Weights of a small GPT-style language model, trained from scratch on English Wikipedia.
Architecture: LayerNorm before and after each block, rotary positions, no biases in attention or MLP, untied embeddings, normalized queries and keys, local attention windows, gated attention, exclusive self-attention, value embeddings, hashed n-gram embeddings, an embedding shortcut, learned residual scales.
Each number is 500 + 40 x the weight over its row's rms, rounded and kept within 0 to 999. Layers, rows and columns count from 0. Numbers have three digits each. The size before them is the row's rms in percent of the matrix's.

# up: layer 3 MLP up, 1536x384, rms 0.0626, rows 1461-1513, columns 0-127
# down: layer 3 MLP down (transposed), 1536x384, rms 0.0901, rows 1461-1512, columns 0-127
up1461 101:518475471451582550511479452510468544509419427490579517518575558567453528469557459519488593481486536516486548510420464494485534564454594507407485536482539530436587583520506420470460487493553563428544466453485560407475483500508542456575477508510466517481411509492412449521529540505472515447505472541465490519505465494475527455466472463498488524508430541495512503518550571540387538528508
down1461 099:512523508395490510493491530489562475543474478480525495485469517483510524505458428514571580450493539528478500472496470502548469490568491488420404495483539559413545531504454474562445520540514512516526532480422482452512470519442506477546515492539534544459502454478523451493538478508497509433488517509500492547521512441430523467559523512438495570493542495514520582499564511538428405514514
up1462 094:504465460432437530603542450521512468496561535507502462449424531509474486490505538490485539472527487479532572531465467536499492467531400515479501494516471506478563423567547475479508465548462545545510495535500523493503454526476504511482441474440561537442529538479507486555539473581481550509542506479531533464531474569515509478507546484538425519440548436486490539456532496517528446452469
down1462 092:548478424446535539455519511452503540519523534445489496566588506506459523460494459516468473461543574482431525508476478503519462488470495551521532545515507394462457542491529515524515464462451524494513487529380484534491481447476551505454527497568469502484526525535504556491545491494452420547526518446543494487478417446466504471532445440494566554512447506533579558561548489494502460465476
up1463 102:666482446436554531566522481464490503461445529472492419505563518443521437482469476424531504539527461473440505501478454456402469544485502506508515507571484520524535453501503497462473514560503506488491494538495496481545495559451511490556478492518496539429456479504496520464506545547479453436458449485491509537550442529523532498442526464518516617493505539475519462546486487517476458461453
down1463 101:451423539511475491496455521455528501543405440417446494504483449495538542499488499481493501444535520465417540615510474505423483529572512508534432533493501520504496480448452509550477517527550483543491505465449474552530456514545472549520494521512523455480464530555486457514484570541493545474498411456556511574520494509478513474480523500549483451519457519435482563512469481508520545422473
up1464 094:506406627488524505447435500510534514440491543459519509510553567482475509487475552471445512556591579541483464546509469502403483508518491492484521506460577535504498481583493493438456437517528581531521557474463494469477461528462534468459456513533536518472455555443518479533477545516499584511562419604497550548492455472511461499518500500574481486490528522500526478507424500467552500485475
down1464 095:570504353529519527498490510518537523485431477514575568530488460473505571485456555464513535524393431487580518518421482520464537497511526411469528496481487560550465551521472508499512553526579487478495461539453450518501563474515459430499505519526541475546545506466475514462452501533530448488453520492525528539505548473477514528485556492508407456439549483488495479468517453524471525551450
up1465 102:519466432477482433486494483465498479540496438526483513454453564516570539542450562497445436457439448489542478531520495505483547543531503470510504496533528556477546524502479488478558496475517505490530521518491466556389519448479382466514535461505441466519489517525567546484465488445478474387430462457460467517435476576450475504477499544481532519495462516575542571511485442511490548543498
down1465 102:510455458508564464547491489515449458493545491468564479544447544524455469541546601527422447493538462502511494561521494547514504489520447477504497484433478535468544456542450429480568538483539504454502501498543477627428490474572458507547492474528478513571493503562531509547490449443516456502424490493490515491498402577491475522539466545498586518451535545552466512530490448544432546542507
up1466 104:561467506495521570446539445521458552423488514519498503487530517457554503494521453466527501536518514485552549523525507401518428523449537421501484415437487498539443499486489493474549566461531465458519495438490495503497496579511463530488524497463489510549538481510492520515549555510505540476538470567479490527447485511463505520489493442446446531495477457547500438568563525563497510512524
down1466 105:465476539502497521512498490465502532442465481501556493469523486470537483491480436413485551412492518465546550568528540428511500433503460547509419497561526489507531396573526490509492518491438474432487515509525490506490443535555448518473485509459471542496484451481501521445524516518454535537526463554538466425520524485489574560434519479556520518541507494484505504531550493547477528489493
up1467 119:481497479542609553485511503455515469490489525546505472395515492536420478500484528476492512424463501461584570471437593531465598565453527510486629510557441428553448506493450481580494570465500545439455496544516537544476452503467449489513485502535516557499493480561504512483422451585485510513489518425459518494529498470540476562514529502534549476512485517498482479438538499492470461469504
down1467 116:544551548495558499492525521519480503437433491572555445477498483539475458451515539475505512503447492412528537476463602489486570512482521560430609525509476443507500495477471556548527445408473502472502478540529487451525463478488509483496476438555462555493539460500533454482530456565500569463541509434492558561495452497539484509519489483453539530522463493473523485498436504488479482459469
up1468 088:503507472504478551415439480494491481457546585422445515496547525431543467528509508461486524447476602441528491511506541546545459530576517514508482521521508500522504487474535546562540503496494490424573548491470534464511411528567451493455506510593544461499442427443402539577496476477442505454578534529440520512515528546542512509505546534542562467510515451509522459447497516492469473435528
down1468 112:520496486447533523508407500473490464531549491500498523570449492460517517529464566433577539520508590536499566508481475553461494504494549547438555430430520508520497449563490503457588458457554544471565581548537486539526444527493501481542488494485544542487478519523535540529545453493508513434514616501469508528486474585496475510499479520487520534523537509491539477536527511488436467490513
up1469 111:456487533498506464532492464515530461478490541490538479397487562505517469515534560593547495523517451495558480506427499511472472531539598514505570494522495511487583618558493539477441487464533535457470544500491556462514435503552473475487498478524530425530445553522483472536484463505504486588496508465477545531510503532439571511485532603495445461452387498459451516492479494553502521535559
down1469 108:453478475505445466496500449540501537543506530447549498477501521480519506507565569490547458537532510414486514569505526486529413509560533616496464489458465534447556535498515534425447503455530544474454550534447526443486488521528441535544500425517495420515516545453554536580535505541494484541406468494377543467488499524514557464508514520478510520478509500491440548426535496485554504530439
up1470 110:445500503485503475490484503470446545518527520482488474481492482500510471506484516540511558481522487504517558593452553512492449521522482502566491426540462521466460545540545474482506504500537508460577544475448438573494497523480501495467513534499510517460474492499543480549517511526474542470496449524499521522525529518477534544530478574462446516540424475508463469429524526515508447469511
down1470 100:510524517460515545510519531489496507528520534519414486526490423453541437477478493444632527457503512464479570467502572447485508464520502530517524426497506629419462602513568458551519451511495459596424488443452482500474538424519461498538486521454494494528482469517494531547512565521455445518500552577440498575480488474472530535545500496514554500505437579493525495489481477443507476514494
up1471 098:544597450523517555446423482540469409547524500471464426470498469454516520464549460550536498544533473481498489491542469502460467450555480438527475500561498491479558521505551514512549466521562527533505523446491541477448477537565536483505512428493508531443525518504560436496546532483531551480541499472431462444427488502451463489552424514552499498458484515481449510534583514443596547518493
down1471 100:555503485495501482503464540462487480479515509439535492526441437522509532479471506490469518515503489473522499485485498484468464520534518403443550560433501523491584521521500418469474476508552448497427406493519522460437476484568510475478552456476554544472542582515502437476471510495426509468456517446467505477555437524521524512570508523483473523515495490503482476547501505466517541551489
up1472 093:454499563522462540499537544503535487440432454567457495522530492436559472532494507485537541514476506552450489562578558636478452515533482449528507520567503537542515559508507520417567537473450463491491570530473462601560589511555431566516495459479484512489549396501561505474545506520499506440573519469448524474552509499462509446493479453435420474449494455586496524507493517451524498511510
down1472 096:493519502546540506543542504471526486474511480468514519478513411502554502507527447519552569493495518483442564570503551487466576489483471553524460561592472574511555570520516528551562560529556597480530531586520398508516500561513515495500466555468456510501510582518533487623495506509405504545528482533546554489474482490436537508483564422518494504455525477525494470428459447465522497481550
up1473 097:562468553474558557511515493512486491472535448496553395525427528475516593497522507489520469551515472479422491475446556409460617540446477473478423546519470493569515533449487497514505440478443454493590551510566523498459469486513462493475391535442534520472550531515457523564527535587435503519448541493464500549596434559463560513484491516480453527520467464445485524502492486487480504472541
down1473 102:550509494522459427515485564509464504476443485546446474522476511469471517493444500523505516543499505520487472485467489468412549510561484523468453545571466507490587468521476444517495483538524496512557503503490425503509460532468467474514476497541471500553480470489511441532484502505501461484495487570483542494499549456435433572523469515557529537482492477525456427644593559558495552477478
up1474 105:524526449454491514511483504495557475490530514469492494497513450529447482472500567566515495491515566514532491462454517555451492518494514457502494529500496579459557396527501525530611596518523471451452531582479539496434519533441551551537445404516515493490456490523450504526492480405503536521508479461449436480563495486528516520478482519520528607447487525486508486490482536470381524477477
down1474 099:518505523464507488535473531530408527527502494549552590495481488470529525449503491555451518446415503547488458543482491538518576511541487438497517500492559505501462449526465446538500536540449513469577510470538467583478509522446541526502467534489528431530503530429502497520548503503498473525450450503547527517487511441529520507473502505469442459506417417512520499465541436560501495459509
up1475 099:478457456587482472502488486478481520528459498454539537564455565496431488486452473565492541499568531555471504536469446475502462511531568550475520491431504579459461541535421497496431489427483475553505531507475481477496511535485532555517473506514509521524505533543465329437473460459462577492548466445515533538488511514504478519466540469497496533556522520487554518465522569532544469496457
down1475 094:492554512424525546460483477429499537471414532457480522474400486533488469505490533521470512529533483567513534511521429568455515503459596619506464472460490531491463501485515466489439518578474419487493429493489460463541478434473447475501514544510532522489492543583463482455522476535487429559517542491504415523542457421465488468546537423429513545529523534488456517491535576470601499455404
up1476 102:545441449535546468418549550559497532587522502543465565507467523503587504458506500493492519554608520525496480498473551445467539441521467435554552473466479546559518550402543416476495526524460521415466494510438522482527528530511525479511531562442463438532465468479471526501495492483575487505511434546487508458516455536495500496504567452477518491505513486474534465504469510498497463469503
down1476 103:472512489507566526543582466552507543532484488435543459518512505479503516552494437471515501495515597476527550446512575538434509500522544475443521524455485462482501546498520529535445482482470487419463535496514481548532471476569472515495502548523481486500513505535504462502518536519477522579442565517475498483465589503551524590507504451483543532544498556539508532549446569491478419541524
up1477 098:531514505508502470503483548392545469538545423513474488473542488517467586471461569486528520524409488555531534484440474542508475517537513523493566469504546501450444537430503445512487468541448527503481551492488511506510426546483475492491494465500527513531540458471472569543504544534466488492463450414528443483487492584497474503461519492514465467574432531523535580495424474470499451549538
down1477 099:529610461484531468543539487501508488504511497533481516509523505520529503458500559475530512579480456465505491498589469514496480484485528508445470588440485451466491480538495467589446532528438523481542458492567490529482557570454534504512535582543584538498480444441494557557520470528547488463519532506512559552562555516441462505568449469510538493522499572490441471568459451473437474496497
up1478 094:478476472518476526500597447476496478469507543536562553402472508484509495553546491475413507501501490540443522493535545423530529498515486483472506490503413429521492432490518529460562496532506554461497456560469449426489509461583528545511528509482499446520529509469510540525494514569492504486496437446434476501513500475471513597478470515543500529491530475454525439543585469578574525519522
down1478 102:506457603509463448454417469482488488562498420482506395565486472447504456443484457485504505453448537439475474519493499514466543501488516537510510461516552493457473518554499509514529505479501524488491495433437514557484498518532507522547535459525524525483520478514557469474425471463540516487510517479542488500538468528532517555526515498541635538491508466539485530515489565502503444553541
up1479 095:520470542533501514549490543560444514545404522484482483447554550486447490479580459502519451494510430506549503534518482538451492474466447549479416469542522493495547495469472440470409476487433449542494413493549459456526565474441473514503464590550468426570484533470508477452484504518565510458479503492481502476494499388468440488538503479494479500484531512498523496515536537508492536469511
down1479 095:487474505503527520429434478466438535480495503450480496475456383449497509489462510474557473435445552447423523450462531479536441643516495522517552540538549526479511507471512533547496554480486424539561587467430459524459527439499515482446483502556566516510527493491471445511515487519522457564467464405502490504450489486534571535478491476513535505546497473474531511478482506497519573483607
up1480 097:517426412537556542539491450506535467489515461476545450462457476503496426432533538481554524448461459511444463498542496483539499506483496567503431467521530506462528481546484526491422448510526522522545486576471526474526446502565512462494468584421528502495533470509507516486504441480480473468465497554430528535487554513520545461521519513469438496532473475532453507513479509427522476446502
down1480 095:490482501494519513512491563480554558597553523568474461528479558454433526519477597551474483513502539497472553480516526473470560553471525466462527513463510499412517465549554519427540535465479532523456515526534493527460579465463461544469588433504497498481550447536517458501517508483527517544519510464516448516577500508469485476518455491496463519510505515471556546497531477482500581469566
up1481 095:454486456494588529464483488477475478552511502472553488537440543489558551490574519466523573526539512548534498482520564518484550504530423544535484543500485515508502518549468558529501476503523516451540478410536431424570523493510512518471541547538565515572522518455453487501507539493454473514514547503527538515555562519532527425505554525456390492525477501515549464439494454475514478494522
down1481 091:508508577550460491512489491435445514481549490541504512474560488492492528538446497425490465518544462504527489492531508509510444451488486415537495525455524559494458477474422553505481448581510481499491495502481408550441467494559472477578519546516515486478522534435459464540544600383533484489528451493527485522510511545546426513420612485549533547458479483504542474489510475605511508509513
up1482 098:531496561502514481415425497556604575490557475465509481525493573527549607422456458562471419520507494512413532482503544544508501554501538513443558468498487475421453522530487536458549484561472500488477513526488481456511447495568461485479566500507472520603530545478473484500458503488498506537500500504566478519509496468420448510488564459475503583518452511508498457486447536463500499510495
down1482 098:499481533522553448575491607505462466476523463549475500483516517511459555526496501486424541462519486544493512496484541511506428412501450439534505471424471409423463482582423487475490523463491496487502536552573480532491511435468492535530513478506515515542551498558448456481569546521551487559465474509502469438483473449485495525515440426525536456503381499520565570469507504491459507517545
up1483 098:417486394554477466569474435471549508501491534498508534485527563448526449510428532540470469483489481438477474549504579511466514520519556527455490462479459528513456510544530546504540481457457528564448480562521523533522507466514518499529478512513434554468508440514521492523462533535548491484472544542501529572494523455462433475522426505442560562490487507461431435543533477496471471479423
down1483 100:488495513512483440503529481523458494573424558495512552503503524507475567478551526533470531432518528553465487511480515448511509516486525437477525538568469599564485483503476493463528569528484477482521595506494522538513445523490556507492497534527481531507465488511511469526451529468504478438417496464558476455531503468508472494454563559502511485482511512510422500478530534534518449457407
up1484 103:501539437521515474503524470504505498469519548446460453579507529508533513504567476550529548446446500549459526485549451569525523605525530459505523558516497498482594540537523532553494524532526445515542552452482437442543504468497429462455497491551462566464554476524564520529545522446478416463520439505419508483503495540519504530422573510508477449547485492482571482422545538454505517454504
down1484 101:525539441519473477479568536457509468416522518452496511482464534468483518415534467512518464524477499477447497453556431486486440577529503534438514478492480557516467487505474557454473494517515545529487445471511516519578474425564485519474550558520479544533516520518508523567479536486490494462505521499437511472508515438462448522494548561506466473455425459519563439518454481526547501495541
up1485 098:496455451469479487499439470471485512452474455625529489541473516470518480378520474407479478560470549571503464518469501500579444535533456449556482480548502552488493541443507476557511445520464572523470533552500576479487458513494487447491508546592486524462514531488500564521411472469509441481488537509529511562501459543527549418532490530501485463517478487473581560520498503484497449492443
down1485 099:502478543452482533462478424467474566500545534510453554537567533472469525538470420502512523513518521531505487497430587475464475548473481498558537518503468487491523427462500473420438556515502516563525468504493574484460508539465549517509490500564463475491502516529536577533550474531450466534439525522522543522495514589485520500517490543525488436453535495512504471506536530556468479442551
up1486 067:455494575481427554482507569641436488458472455525461538566494499556550589487477467476547546514504513520468500544497488466548482495385586536554517518474475524461479537525541457478604603488495509503527518499528524455538459467531420456547506510477518465497446420513508517458558422486519461482471467464551493486475496499491500507469623499469476578546545545421439473512549484486478468514484
down1486 068:467579493497384550578494648533463602564481554492477474460496486437492423465547519564476544449467427463520498498497492515543541463633538435521427519611569504560496500440441478575465405431538477564529486492508546575513547517475472526460523495525589483465489501424435555480462547472488506500513492456521479481491490482523477513487480459530486473460511454522550517528458487474536537548487
up1487 115:445514413487549488487530561486539553587485566496502500443453505566518453539518458486474531445508479443489579549453495481462519549470512524525553489461438513572384535494480514480532443486535572446475480483521493463429469527530529529457512444583478489590544494562440561433426499558454479470531489493487604480487429490529499513493441555468592459455508527481487516472512480511416509483467
down1487 117:508544522500533523530536525551415529519582499538528537494437553503478376501447444521454510460492497499538607541495514450504566489539582508516520493482456474528460479464463554486548484469494498484458432475492465459456493466492463514499566501538449463474528531516511557479467478513535507513519590474537496470529521581471530502536493548474430556475466497444532462466483428561435551479508
up1488 095:548530518487502537447475541475529439514504484517508525534564519454520518440425474597490556468530438489520524462549496515441483494563509521469547475484541506549421530459538528521554509403507476578524453448497573445497520565434442487467491454491455508437552525543510514473487483481516470562521480474492495518544562450529429440540448529486451547549507545459420472477417504479482541498503
down1488 101:461514530445532506465516447558498559501580428432539506536521541473554496514540525517542530421407516450542518455474443481504513492495479498546498461494514529479483497500477530436540457497503529491486464458506449512523458495506509527533511539485516368548513532495586470557451454473541538497515494515516490415540470503529506520519535434488576416537497501588508470459537487540502547441492
up1489 100:417559497502424579483391434482542423502490544496473491487456454470445498537501459517489405530552537532438469465498434496583449505446548543514476552543462444471540538455540417454541486494463494507501505531513523519484518536540502517478514495519447479461487555529547524514511488457442428509500530505562544483552444558469447440544471618510437511468479571488478457490561553563488471505428
down1489 106:488498513539527541410584476584601429492554490475410503478469486564480559514491519475514545504479594518528522471450519514460394526437490540497523489619496509491520529522548504443478499518521553498477405465520492490525542427469502437537508429483532492467527481587485530510513455473523476450450469473540500515459475488491450552561481504578469510496484594488440476506514519533478555460508
up1490 099:476509479443540496447486491443534442453512510426541491529541581461467469537527482491535431536505510520527511514448523444519541516563511479486527514564539467495537469492536535515546551413504475532543493496499516561494540430447530469511492476476490497502499545521477523498537505512554488478543578482460436511439527494465548526486435499427509519506465491541456478428428454538480533580516
down1490 102:554493554477495526495403488507443563448498524489461464529464456523487487500461471450449496533598545509436519413438487462511508510445536565441570446493511447505536494460503488572473520480466542546420586524489513503521492506530459491474481424494461434492487495529509426466487545442558490533560547564518438502488577496529566545460417390478500549526564480420515485500423565443455497558466
up1491 093:422482503492543463481520520486489458551560546524474528515574437596442551523456435565464569528550409485497487540566546527416494552491507464443504527516591456543464490504455436515482484553543490494435484514485466501508395556499493556486507478481516455482476497546558493479456502465487479553487512493511474505489482509479452480495418524543536506505477538516554506599566448484462495494455
down1491 094:544519546483460486527501552458479477488471487495504507519501506489505434586472565455558540523425533535377529459484419483505516466428546500515509535521521495556477446439510437492446461502512538470465417451482549490576519522465461540527497473518564497515542438509513501483501565496472484470495566486487458435519578553495526562536465516533468496417541495479540454497513533515486500433523
up1492 101:540580436505534457478530436509525419564451450533508494583503528419575489533448464577541436556571645420507545522479481474463463497438425489490448504466553494435502476482563542432492446576565562572520481495429508482510491522524529578518510483552509482424482493506529471490480536481464511565519513488560438463543488507529465479463474574501488503518481502512518458451533529432565457487437
down1492 096:453470478450499598571475410478497521499444510522487455542558511460581520503531469537489544541481542485533532540528510485495578457531412481551440491546591500506453429441450491472493513501562511480451484509434424527536496526491536504563522533558470480500548461533458533576509475570565486485468562521446525466482503461514507513536460495497545505497474523522427510493572491427529541467507
up1493 090:467479518500547478477474514495474543488455560551511512478508556454452532536511473489503493481533511483527404442482505510572408525434492453491557489452557554413556406467520549547495508510533490448527559506490464495455523542497520436524535511422539535535465552444567545447533573428487483428438500420565495499484468390566517438468495495434541587502546514469540484493530562452489461519416
down1493 081:451546494538447560495440604505545481524510423495456522534473544528501457467535488488545419497474512456508401503582469539534476501471472461507501481515450490521511503538511495479547472523513460537523527486491482557492536521544433461491475459454489477464422503521471500556527556535468591489532493445445521444512450379456512559510471571467492556433537476517462480542478500480473371547484
up1494 093:483537377483484502504587473548541436506520458431501500457511515539511487498495494524511446503475380463505517442537446502531463473462509470451566507479539518515530532453422474529518452477447447489459460469520532520448510463489488476470514500474466487521560531533501440498447543489527524499505550454588496507507478545490499478499445522499392515565488453508496532488429533399490528537492
down1494 085:445413500500513468440496516544455537454537500478519503519465548416474548477484462494431436433505573555489515528535496464550455469447484516545525492434522498538474518508491471504529437540494483538463503473472529485512492482495484504533457437496550514529530502509539493475463502541527574539487496529481432453481485521549531523477529539543567547515483469487458550471581465464518499582553
up1495 097:491444520431533522522470539484482497478479423471568513546472490455483497540472507521547529522580487554602558452422449634455512487523437461452529521515471447489502513505492551480443415491512557437491475482508434571453529460470549551442454488514512470500523532480584458482432518465510476546523529524487498502482461548463534584435499475498510483497507442535509478477535520539478499527538
down1495 095:534427415528466495522513475538420564618468464428544466529501546483487502454530455454487441575507514464558510470451539483517476504454539482496554522528536505533503536505483485532476485523510481471589517450453533461487465532474463450512461488445596558448503443418544499499497527486513470562499460453495556575507443526513489555450493569515470504464527490462599450492437544456492565536448
up1496 105:504472486493535457450465581519516558430540475532488474614502471551505570515511581525461431476512496461444486470449498522459529497536493567475493520535473514446497501507479510534518495559519543521514526499493499509576526534490581512480471548514536525517488508527458500531513535577456488507433470394523481509516457428431514469492445441503553483548532456570494422511453496473438429491476
down1496 111:486499479515503478460471480542524456494509465506457504570448492481462506509471548481446441448519485508464515552467437507449490502516508498429545496522479504471529526530508539518527498479525499491477491600511502460558521525578533497513484562441461566580523525537487476462459431512494493572469463482471533534533563509430497452446519491510531483531598517544484453501480519443415501488478
up1497 094:428458497546490583537454508498476392477494500381499444467502514488537463386557460559553497507457553509551490520483484564508426524506491544507449477500546447527532515523544520508470491509473441537481531514450510509478601503490496507508397502492581482407556450474484398565505546486452396480472582422435522589519495482547523508493439540537527446462464477548528498416548540552501532460457
down1497 092:472521556494480505544477532570481541522484459462539491440491538465509444560577472540472519476563474426427449483520526404508533521528554435485585530497508508535500448499424523535462479528531499460526498572531511547518462548449487439537500501497554491489507483434447490494439494513540523448465486528568504464511591523540496451546476429512505545455471491537483497547508476461522562492591
up1498 086:557457505478523484522637451603445535462459457513465437480429577503450525447559490551490505494480517478501494427486511506455523473496505499533548429477510603494500479503485456503530512547486495478527473537473501483465519501463461435520546470502554480488519424447487483441474526426414470514507546525492482497535573433466496438473486500562545511450510536515483490506554533454460507519511
down1498 076:398567528448509647529460570432512439497486552473471494511535483540474475459466474483475450512493484563476508469490442483551509413459538431506444527563478471480455538480553489468467514535435490461459549466503570507466380505502506492488439476446513481487481530488505532525420448482508575459593506507479498548524473501478555484557527520486570487486529525471512475467499468439446537534519
up1499 093:579527467524481439539531467526429478571487530544484512442511495485488519530427419511512465437504457501470515535440536496441558568538507506461488499524487492469569494572522480440489564434425543530495417479554493547468485572528479493510597487514576532507515484603509559540544460440472523497460397473485509517565455552439450570445517507450484454530401489487443479466585456479495507424490
down1499 099:454502532537492384533529490488503522512540471569470501445477460492560483517492468469479452457458469491495548490488534540531515511488494451584555507520477521483548457488576460554534448553447431531514444458494482459429439554489471515517583503484538518598541513589472541474502513509487484484548498515468434511501453538457478536497546439475485517529481539543568550451524429506429542498533
up1500 108:453516524488549529505530501528478544493475469529566567480461516481424512507497540495533502427487511571497544511558544466520499591498501587550542560475473517420491558551425476481574490584543488507419490517480444557477448498501477545537461441608495457504527482512474529560549475475434592507461559557487478534517527523524562465473464475577471541580549513529505462478513517479497484401481
down1500 105:486447494511498492556525510536514428489503402544566571540510445488476522495487540501554493468499521536496473496497505505460533605523467445515512561423484499424463517522430423487550499528499435439530467497491478502514440440563460554509522484551576495522437534488480483553531500502596557457456465557449514486581497491507571437498467453498488523479497508503477501472504449537554488478483
up1501 111:494494417516488489451524540508536483551416487536455534496451512513487459435482518520515518518457459433551565432516488529551489368411483471506537502477491479547515507463467456502432554435471512495519471604454464578481445527561557543505486481405510465540490467517504501472414539539479507448490579439454513545448524520490493526486495430547508496491467486443506419500446546526434474596529
down1501 100:471530505457491466497523521528465530526465471541549538515463458512447491516457549458554524492482469492460504459501530495573498428439544514475512556505607489478496505461589487516470505536496493522505455524530508506547544478481492527485477543493517516465417506572442475525487540503492479512494512520466506461497466522489452544509540462508512557507495460452506454441479521460449560559539
up1502 100:482489501454410510523580575542463515525512475538440522544501502445513393510434484506485476475478556497437444536550580502458544539465511470474510515462504469494519527484477404431522547494524417604473517511586510510454574527561555548480540479513569479473443433588504552518454511456428495415521530484520453480449518482481516484544512588489449540436535553504423542492491514488489530480479
down1502 100:474467528521463508528481525473476532507582520453520541497584518471501496503548463514506554448501578537458416574479467499506477495443457510477500427551456453486495512542515467561490531453543522506478466499481460524515553518442512528499526425444590501507523462451462427536483537459500539473473486517467493436519500464472594489541491614499523479505553514522518457522505542544514589513407
up1503 105:593508529518478523466463488405468442489475488482466498523418520464526478488449514510482459531509512544479548473470526539511513570494497501458430518474510497518479528455470511435468572528574515522453562480595503589482478546562491534543531522527474444481505457464504501590499461487476508518498541550509457465498520488495462547506451534574458501528500492502475542499562534475491482541484
down1503 101:453508503489437468524504530494436477506468433526418459513475539464468490523491484556508504596464555536487491548523550484564500463483492467514511526472460550524490495507474558494465497466475560519513574506532552581467510531544491515517496525568394541475532513452515482522456489476544497539479540480509516501611457530546504535469478582563501448451529489474559577550517573486534416575446
up1504 100:578535481504574530515551553460466487545492494537487574472502512523523511472419502535533434466525505531509556523574451440477470514495505550486506527468503469519495553515536485511556534512473524512525522474525486508456472457526537480441546487506448525491536463461546436519491523471514578489497475454491423513498521508561462490519430578502511510531549429514509514542496595476501508516482
down1504 101:503462532464511523492441443530451491466477554493501485432515554520514537551500517518438488535438488534534463486499483543497469417552494587532441459454576476524534443475485500448520513477489520506517487524494472511567579526535454455467577485500487497471562472505586511480428505453495558552482487366566439477527500467526393482445534507473486498499546475432494549514474566516531425471503
up1505 095:507516496579584426535417453447542520483453497505575541470501475545516504463455539551452526539452402514440501493527475503413488536506504547478486483504492529446518527554505525417506427473464537565548542461491517469483486464503509456530492512557522429474469537515501470488485496513436526540512510486517498529523462547498475474443421552492498491546515543508427412469486386493535502475503
down1505 108:414435537516510492506508552562584481465600502432601468483519492529455532454493578492572499451442490535442536440426543496416492541588499513507429515479479572483480498479475518517554506522439544542490491461621522573525496453477528462459540470578537470493516542478495493487535475510444474475507509508513514455505412515540478523484428469502465458496518552519458484497490557510522543509470
up1506 096:578549495544463571514517457452483491528560496454512479447436526469533465428458485580446509512502472519519489511538492535508521568455534525442409551503427506494500448502508519460454493636387475455492509453549506506414557521500436516491546499383472484512463535546496527535468482508490474477365568421476467561526499489451512512495453434533527533500495498524416553481421516545508489485451
down1506 093:515484463529530482477534527566551458464470490440536499506516525446526561524503524433594405420485510493502504513532554468440462486570501432483434583478498473529437455582443545545581557515541506480425469557520497557545506514464501539452578516503499543514539490420554479481543492479460540488522514547466476454496542527520473406541427463470529473490605534464396496473545438510523530460508
up1507 098:571545552508496522464464437511558438499597577468540512552506514517469416497501490486511534547491426526526469448553462543433468437493560536479484467508464423483489544509532496499533474535508545476490519522460504515514507583481509491450472531489572490433528495504523410598444442521507431532496492517461491564491432505539543446539567581569515438461476466518547514505493444510492440488463
down1507 102:436448526559588508523586538526499496529473537521550505504523525462475558516505532493461502498454514501544525551476515452481452549542520415440510492537491514537493531475476516509527476542564535510439484500487571453491525504480493578505505503544507549462485521519476471417537502488487552555512504531480531446427466546569444448496487513492492544527530500540453478468558511475503607456463
up1508 097:463557491467556537509558503496510473474526524551467437492458587525445513443494447486455472492464458479432523470510414517535500562507557477537496513465565438444512533523493439509501539503479566492515476547511469528520498501533544480503525463456436551455512500482508496438452584523502465446463447417532461525489493535448458540499555511476520416522487421442483523498443580514488492484526
down1508 096:452519500484540457443460528452481559525464467467546572465467566451525563492514468474510478555505522528461475500521501527564447519574528454463504474477523468474516525472467475478541518534509474551515475600438468523478423609517502504556472518502492460494536544501487441483477476532556513508486534448502530564520519499459571454501508548482410486472500453552509461429438518462497506477519
up1509 098:436547440450543474423483497533563437518501454547508500473491521486452498519485424471533530516528532436511487520531477530503478471607492552492456476506524438581491523504633504538579488442509525432536491517431504457518519534517513432483444494465474430461491566554523435524480421444526478556506478484484529579552472494564546485538420528450442514480488568523503592417511423573491538522471
down1509 107:448487517591426549530492466425482479516495493481511511482492463496558526491536509486449454552514469506530482505546520516553522557502505435563476586658505533526522549501450513505471458534600466497441578518511452526546516486499437519416515487513534538486557521506519535442456484481500502450502504465445477451487516502476548525488524558475531529536544391506501471520457509432572525444455
up1510 092:533559526545527458407493508506511509466513502483435487501481482516493468492475500515535538477528471501528529514530501573527463441535509447505466537534452523512449547448480446524520496486447478492543546606492471504503549490556544560522454516470469487469535510518444425473439560432544427504511494509458470472509504477498538549520503509516509518567526511466503457502560561521489503523466
down1510 089:473501496535511581526533460457537529616472545423523482477542476615445473459494524529500505520428489526400436405494567505464431541464526466492442544483465481454528536456509496470506519519508456491513503551521480465456501543519506516438504494488502486477478468474471462563547533496537478412503511480441540459466456470572440510491489503458445465426490472486465540469483547508478542541484
up1511 099:539470478494554494473511508530460573490632498476514562489493454463470541580480465459417555540484407531441497550447537525525541483495423515519489490524474428490407497544518539459565526521498499458493543482559460510519499498539515503467532518468481408538541421537463464401498545513557409493462500467512475460520484493511512541439526428515476506512481421444564543474529526489429495576505
down1511 087:548452487545492505462530552466503563517510470492557477465471527523518470491488522556483525544498490522536439514488508478528509514467535486493441482515541538515598601477442542490507483483534456442518486486490481406467445532435492603510505450519501436498480495438512482503509503466432511446555496490512510514440555489510532516488518597542493539479500472471533497466466534491461533520536
up1512 098:496482473567531505421562493417446545562493514529472590503528550445486476523488462500496501553509485512583554534479502501466515463516447490547482586497514493521485458529562479458493499531503473479504544456533451415497481482465501538466515511475571528552505549541475445529435439521529538555501531459515497524476498509556542491480477484473513569578505442554521489500464497472493455497459
down1512 094:511519443437527526516524517486432481490530527544414520482529524504410430484521417467502525489486466529448533542464452527503538537536560519472480583444498499528521519418524546447534506518487554539538488497484440499491448491446523511526513514526513492416444485558438496422500497558520488504510534482491521513505539490427465474521546530536559504501478501460452493521510506470559481469462
up1513 105:510472522520498533521479472428572539583501499508464465513594443524502520533441559537484489473557480498492529459550520565487521528473478475521491493537383496444491549489577507477548481448424494439504497448449434447501497424483476502479501483561415440494463556416450543489519528486509514510483515536519504544512463528519477507459527503508520554632521501496489495499502551489501574517469